Weights of a small GPT-style language model, trained from scratch on English Wikipedia: RMSNorm after each block, untied embeddings.
Each number is 128 + 32 x the weight over the matrix's rms, rounded and kept within 0 to 255. Layers, rows and columns count from 0.

# layer 5 MLP up, 320x128, rms 0.223, rows 159-175, columns 64-127
[[143 109 146 124 153 143 120  92  95 103 139  60 105 145 183  71  93 114  99 165 119 157  53 136 122 140 128 159 191 116 131 141  80 124  46  93 137 114 145  90 105 108  98 150 153 119 159 161 141 164 111 121  87 169 157 150 125 168 143  96 140  99 185 135]
 [137 139 126 118 107 125 141 134 189 129  88  76 134 182 138 152 117 142  80 158 153 130 140 133 159 149 184 214 159 128 150 128 102 148 161 180 137 153 100 121 102 180 143 132 197 103 108  97 153  81 156 155 160 123  94 129  94 117 124  77 185 125 177 131]
 [ 78 103  79 149  27  97 120 129 165 129 106 122  73 166 144 138 134 137 123 180  93 178 132 199 118 112 146 151 153 145 139 125 192  42 132 150 101 130 193 151 145 149 107 180 132 130 111 172 127 148 143  99  76 128 148 138 157 114 106 124 111  64  80  62]
 [160 149 166  89  88 114 112  60  88 136 135  81 113 139 130 123 122  95 106  83 104 100 177 138 107 141 140 166  91 126 177 173  97 142 165 141 134 140 112  46 128 145  89 170 154  91 128  90 136 161 100 125 158 128 162 161 115 119 217  80 144 103 143 113]
 [110 146 185 127  94 171  86 132  91 110 201 118 165  86 163 119 142 119 173 107  79 149 148 123 149 126  76 123 148 146 160 174 124 116  75 100 109 180 125 170  83  95 125 109 126 133 153 125 141 125 124 136 167 159 106 118 147 139 133 133 116 107 123  97]
 [113 136 107 147 193 160 180 129 101 150 145 102 185 125 136 136 100 120 129 156 125 106 138 167 121  95 170 163 160 180 187 125 126 119 125 134 188  92  95 118 122  76 164 151 160 177  89 104 128 163 149 165  52 117 113 155 160 147 147 164 101 141 108  85]
 [162 147  99 140  71 198 101 155 121 145 129  98 102 137  85 109 114 123 115 101 151  43 150 128 133 118 104  98 130 113 103  54 153 108  95 123 172 132  91 111 141 192  65 114 127  65 151 133 105 117 159 103 131 136 152 132 118 122  80 133 161 145 174 113]
 [124 178 108  97 114 166 167 119 145 127 119 123 186 166 143 146 125 125 126 164 143 130 177 175 123 104 141 143 132 125 136  89 115 126 143 142  99 134 118 176 140 150 104 157 110 144 104  86 180 164  98 166 121 148 120 101 123 102 136 115 120 128 168 141]
 [140 147 106 118 152 163 109 129 156  69 142 134 181  51 142 176 118 148 138 146 126 212 103 141 140 110 168 114 142 135 130 116 135 158 115 170 118 120 124 124 130  99 132 146  18 152  99 181 139 104  96 116 128  98 113 158 149 104 135 162 150 166 159 128]
 [125 199 100 155 106 151 183 110 154 166 140  78 161 185 130 133 145 113 107 122 173 154 170 187 173 151 101  94 139 144  47  83 112  90 134  88 134 117 107 107 156 154 102  84 100  52 112 108  88 123 116  71 119  60 138 116 149  97 134 148 117  89 104 174]
 [177 108 128 127 115  97 136 112 133  86  85 112 109 134 150 126 143 130 124  79 126 142 147 160 142 137 102 119 152  99 118 160 135 107 156 125  78 130 138 146 181 135 169  78 142  93 108  96 139 121  90 115 148 138  99 163 164 164 181 153 120 161 128 107]
 [145 101  93 163 114 174 111 116  89 139 123 150 150  99 147 149 144 132 129 137 123 126 162 159 117 151 117  90  84 119 202 111 161 169 160 107  91 124 125 132 132 116 168 147 136 164 126 145 125 154 133 196  83 124 161 116 127  87 101 174  84 107 135 114]
 [ 93 155 145 174  69 142  97 210 109 135  89 110 128 119 108 161 130 129 147 182 171 159 130 101 123 129 131 144 119 163 139 137  82  70  80 110 173 180  95 154 109 132 152 120 107 192 147 171 182 104  98 144  85 124  92 138 135 156 206 130 195  89 124 136]
 [105 154 166 123  55  98 126 136 161 149 147 101 107 134 163 160  77 173 141 161 185 101 100 121 105 122 140 159 116 140 108  99 114 161 134 127 105 146  87  74 157 170 112 132  76 119 149 145 126 103 203  96 138 142 171 152 133  98  85 153 122 141 116 109]
 [ 87 147 139 214 194 101 111 157 111 100  95  91 151  70 135  88 204 135 111 126 102 142 146  80 122 102 155 131 112 140 114 116 112 154 175 111  73 139 127 125  92 126  90 152  96 144 149 107 139  90 106 127 110 130 174 158 103  86 146 115  79 125 108 153]
 [ 97 125 144 123  71 117 152 165 138 123 130 157  93 124 165 126  69 133 106 162 162  77  94 129 122 144 151 172  97 135 107 150  77  87 111 115 114 143  60  83 107 170  94 126 125  75 145  68 148  94  95  88 137 149 124 129 141 126 211 152 116 166 138 175]
 [121 185 112 122 139  81 197 171 174  99 178 101 130 109 136 170  80 116 103 162 121 118 103 113 104 113 118 124 190 101 108 158 145 130 147 167 104 151 120 134 112 121 162 167 132 117 132 121  94 146 140 144 134  67 165 112 156 130 114 190 101 108  71 152]]
# layer 5 MLP down (transposed), 320x128, rms 0.204, rows 159-174, columns 64-127
[[125 172 168 125 118 148 156  72 171 169 138 143 154  85  55  53  95 114 123 129 160 143  93 170 177 115 156 117 229 112  67  96 151 161 145 146 134 110 131 169  86 101 133  72 130  69 158 150 157 119 105 156 125 107  69 133  66 184  96 155 172 185 159 108]
 [ 53 130 103 123 148 122 120 126 122 108 131 141 191 166 137 147 125 139 157 115 163 118 186 167 112 173 143 161 142 130 168  99 146  81 119 162 132 119 159 122 124 126  85 169 126 174 130 113 207  74 107 114 127 107  97 134 179 102 107 142 149  56 181  75]
 [146  91 125 155 152 103 130 120  67 184 155 119 120 105 104 145 117  98 112  88  95 120 127 143  96  84  74  75  94  95  92 129 102 133 150 135  42 126 120 171 201 152 130 169 159 128 110  98 165 120 134  98 140 124 116 172 112 117 210 184 119 157 130 105]
 [112 132  81 135  95 124 164 143 103 128  58 153 145 109 141 108 139 110 115 139 121 154 162 115 156 169 139 121 162 160 175  54 102 122 137 183  52 122 130 146 150 112 105 130 155 130 146 123 110 113 138  78 123 143 141 124  80 135 171 142 143 128 125 136]
 [147 191 107 106 124 114 167 105 126 125  79 149 135 136  87 168 169  73 146 132 164 127  58  97 119 183 202 134 120  92 151 140 118 154 136 111 154 127 154 145 188  88 215 102  88 155 188 126 119 156 131 142 118 100 144 191 183 123 147 144 121 166 181 162]
 [124 154 144  77 148 167 124 131 130 112 153 114  96  67 118 101 121 164 123 141 135 102 103 153  80 123 139 139  93 115 146 131 149 110  67  85  76  63 140 102 117 163 151 170 226 106 172 141 151 196 106 169 114 123 120  95  96 145 111 156  84 123  77 112]
 [109 125 151 100 136 136 176 182 100 180 124 108  81 138  69 116 111 107  92 150 107  93 111 140 104 133 121 126 131 125  29 121 193 130  88 112 182 123 109 118 121 137 146  77 173  80 122 124 142  96 144 112 155 116 155 181  65 188 116 131 180 131 124 135]
 [111  89 146 133 135 163 122 109 147 131 153  90 142 100  82 130  94 163 137 101 119  94 133  83 112 103 127 109  97 135  94 192 102 102 122 135 121 124 116 141 160 167 105 104 134 133 132 160 107 120 126 157 118 101 122 128  69 152 119 110 141 102  99 103]
 [126 155 121 160 123 141  81 135  78 150 130  67  94 179  76 116 134  63 141 126  96 115 109 123 143 142 152 143 102  53 134  63  83 103 147 153 127 113  83 115 158 147 129  43 131 105 114 134 104  86 149 124 144 116 128 120 150 107 118 148 173  92 178 130]
 [177 129 112 123 142 172 146 121  82 185 146 140 157 104 152 111 124  93 105 136 150 139 147 142 174  35  85 136 163 144 166 113 134 118 145  61 112 120 109 126 138  92  97 103 103 146 121 136  88 160 161 152  93 162 138 113 149  77 122 123 134 147 127 116]
 [143 140 120 141 105 197 137 129 147 133 170 140 108 107 138 136  83 150 134 137  99 121 131 135 119 177 114  84 122 167 131 103 104 163 109 141  89 158 126 108 114 122 109  86 124 132 132 161 124 128 146 147 174 178 101 135  70 133  84 114 170 104 173 146]
 [131 107 133 131 141 162 174 145 112 125 115 127 120 150 142 158 151 124 148  70 106 141 108 123 138 140 163 173 135  81 169 175 137 131 166 132 145 171 162 122 163 123 110 106 157 140  85 103 169 131 159 136 103 138 173 104 149  92 117 127 134 116  97 151]
 [143 110 128 130 126 113 127 206 145  92 122  98 104 103 186 184  74 146 145 118 126 117 138 136 133  66  54  98 108  83 120 104  54 171 173 107 157 165 107 164 103 120 142  92 121 150 134 157 131  71 148  81 133 134 160 156  79 106 153  96 104 119  97 113]
 [ 81 159 116 146 130 101 143 157 147 135 140 124 105 133 142 122 133 181 135 111 161 109 189 147 102 103 129 140 107 206  85 145 163 108 126  96  95 160 136 124 188 156 170 148 145 166  94 172  95 156 113 101 164 111 133 226 137  99 138 136  69 129 113  83]
 [ 98 119  89  92 122 105 105  66 137  90 123  71 143  88 100 162 133 144 111 166 141 121 150  63  95 116 126 173 150  92  84  80 141 113 130 136 106 113 178 193 115 143 107 131 143 163 180 150 151 191 102 197 132 147 139  96 144 159 106 159 133 172 122 146]
 [108 133 190 128 108 130 206 125 151 124  97 166 108 142 176 131 115  71 115 145 186 123 159  92 129 127  73 126 107 129 128 108  78 133 148 149 144 117 108 108 113 104 166  61 106 152 105 136 130  80 119 104 119 136 121  89 137 106 196 117 139 100 138 117]]
# layer 5 MLP gate, 320x128, rms 0.22, rows 160-175, columns 64-127
[[119 112 118 117 108 123  89 162 152 137 159 125 135  85 124 147 119  55  74 143 107 107 174 152 152 105 171  96 146 149  97  86 169 120 145 106 163 148 150 145 160  73 151  87 159 131 117 145 141 109  98  99  91 122 135 112 136  96 178 109 128 136 135 135]
 [ 99 215 104 146 115 150  98 144  78 136 109 138 118 108 160  96 142 184 156 136 121 158 118 136 144 141 135 120 111  98 110 164 103 103 113 145 130  96  98 129 125  83 193  95  29 116 138 140 126  81  94 119 153 166 169 155  71 121 121 162 170 181 109 132]
 [150 145 121 125 184 124 110 121 134 133  95 168 127 121 193 140  82 183 133  98 129 157 101 152 128 144 121 155 141 149 152 109 172 122 162  78 196 109 110  61  81 124 111 113  85 157 101 130  62 143 172 107 177  75 132 137 141 154 152 161 160 158 141  93]
 [182 118 184 231 174  99 124 122 139 159 125 113 115 135 116 134  78  69 154 135 177 130 119  89 134  60 123 109  80 124 117 132 161 123 206 186 127  85  87 102 103  51 138  79 109 132 108  71 104 110 128 123 137 129 128 175 188 136  78 127 148 149 132 174]
 [136  71 115 129 156 104  73 146 116 144 136 125 144 103 114 167 128 181 134 114 117  64  36 186 109 129 133  80 116 145 102  75 160 143 109 168 157 140 133 113 158 121 155 103  84 149 109 158 151 175 118 215  78  95 101 220 135 119 117 126 109  77  95  60]
 [110 122 160  97 112 250 153 157 107 140 140 161 143  87 117 104 126 116  83 123 143 119 109 145  67 115 123 136 177 185  70 101 182 185  77 175 143 106 115  59 133  89 133  98 126  98 168 116 166 114 155 124  98 138 141 149 136 185 177 138 122 117 130  59]
 [149  78 125  50 122 142 132 147 130  90  69 143 168 170 156 124 151  90 118 124 115 160 163 127 138 147 149 119  90 132  79  63 124 132 130 137  99 110 129 142 150 176 100 123 149  87  85 124 130 112  95 190 145 142 144 114 133  67 148 115 192 146 134  69]
 [134 180 157 126  85  33  60 152 144  99 168  77 153 216 153 136 122 116 149 109 133 140 182 122 122 128 155 104  77  52 183  91 103 152  99 120 189  62 130 101  87 107 108 135 132 124 148 182 156 118 110 105 136 153 135 119  61 189 129 214  56 120 117 137]
 [ 96 175 123 126  90 129 145 131 137 109 129 112 118 115 152 114 129 132 120 156 143 128 152  99 106 104 120 105 139 124  96 134 158 160 110  73 118 126 102 143  53 186 166  73 125 132 180  65 126  87 160  62 131 115 101 101 100 119 122 162  79 112 116 131]
 [150 125 148 127 104  60  98 138 104 102 145 127  81 160 154  82 108  96 126 127 113 149 117  98 106 123 146 183 159 145 134 180  96 116 100 127 136 155 133 133 126 141 115 140 131  91 161 103 145 104 104 104 123 157 110 116 109 177 163 102 142 113  84  55]
 [ 79 100 170 126 140 178 143  62 165 102 185 115 107 119 157 136 127 117 122  56 148 151 122 127  90 142 141 172 131 117 135 129  95 135 111 117 184 183 158 119 140 115 144 149 172 177 107 150  86 117 131 108 124 126 127 160 107 105 159 154 139 129 165 162]
 [103 114 166 183 141 100 146  77 134 145 174 128 152  65 135  76 140 168 132 116 124 126 131 169  78 137 145 128 121  80 150  50 179 106 115 127 129  86 120 148 108 107  59 130  37 142 116 131  93 114 130 125  87 112  74  79 159 127  99  85  82 151 136 135]
 [116 158 115 105  88 157 110 146 155 114 107  62 124 156 182 101 144 125 146 130 139 137 108  86 136 164  96 112 104 123 166 129 134 159 104 104 161 154 123  87 194 139 107  93 141 163 137 120 114 110  53 156 110 135  98 165 144  79 137 163 121 118 146 109]
 [113 114 142 124 156  93 130 140 137 120 159 132 123 125 133 147 104 108 153 163 128  96 141 112 113 176 186 134 147 170  87 144 129 164  63 127 149  96  93 124 174 132 144 170 125  91 159 158 111 145 120 109 119  92 155 146 135 138 136 131 167 151 163  77]
 [138 165  88 125 123 119 150 197 134 131 107  93 100 198 144 142 199 148 124  97 140 160 131 101 161 152 176 174 187 176 154 117 135 116 181  37 129 119 133 151 185 121 152 151 148 144 114  85  76 147 138 169 110 111 139  76  89 125  52  97  85 116 149 179]
 [164  87 119 114 113 168 138 160 122 167 185 109 124  66 159  90  86 114 129 134 117  98 112 109 149 176 128 130 143 163 136 152 134 141 116  80 136 163 118 150 102 111 121 156 139 137 137 109 160  94 141 114 135 205 107 154  84 144  99 115 151 158  99 142]]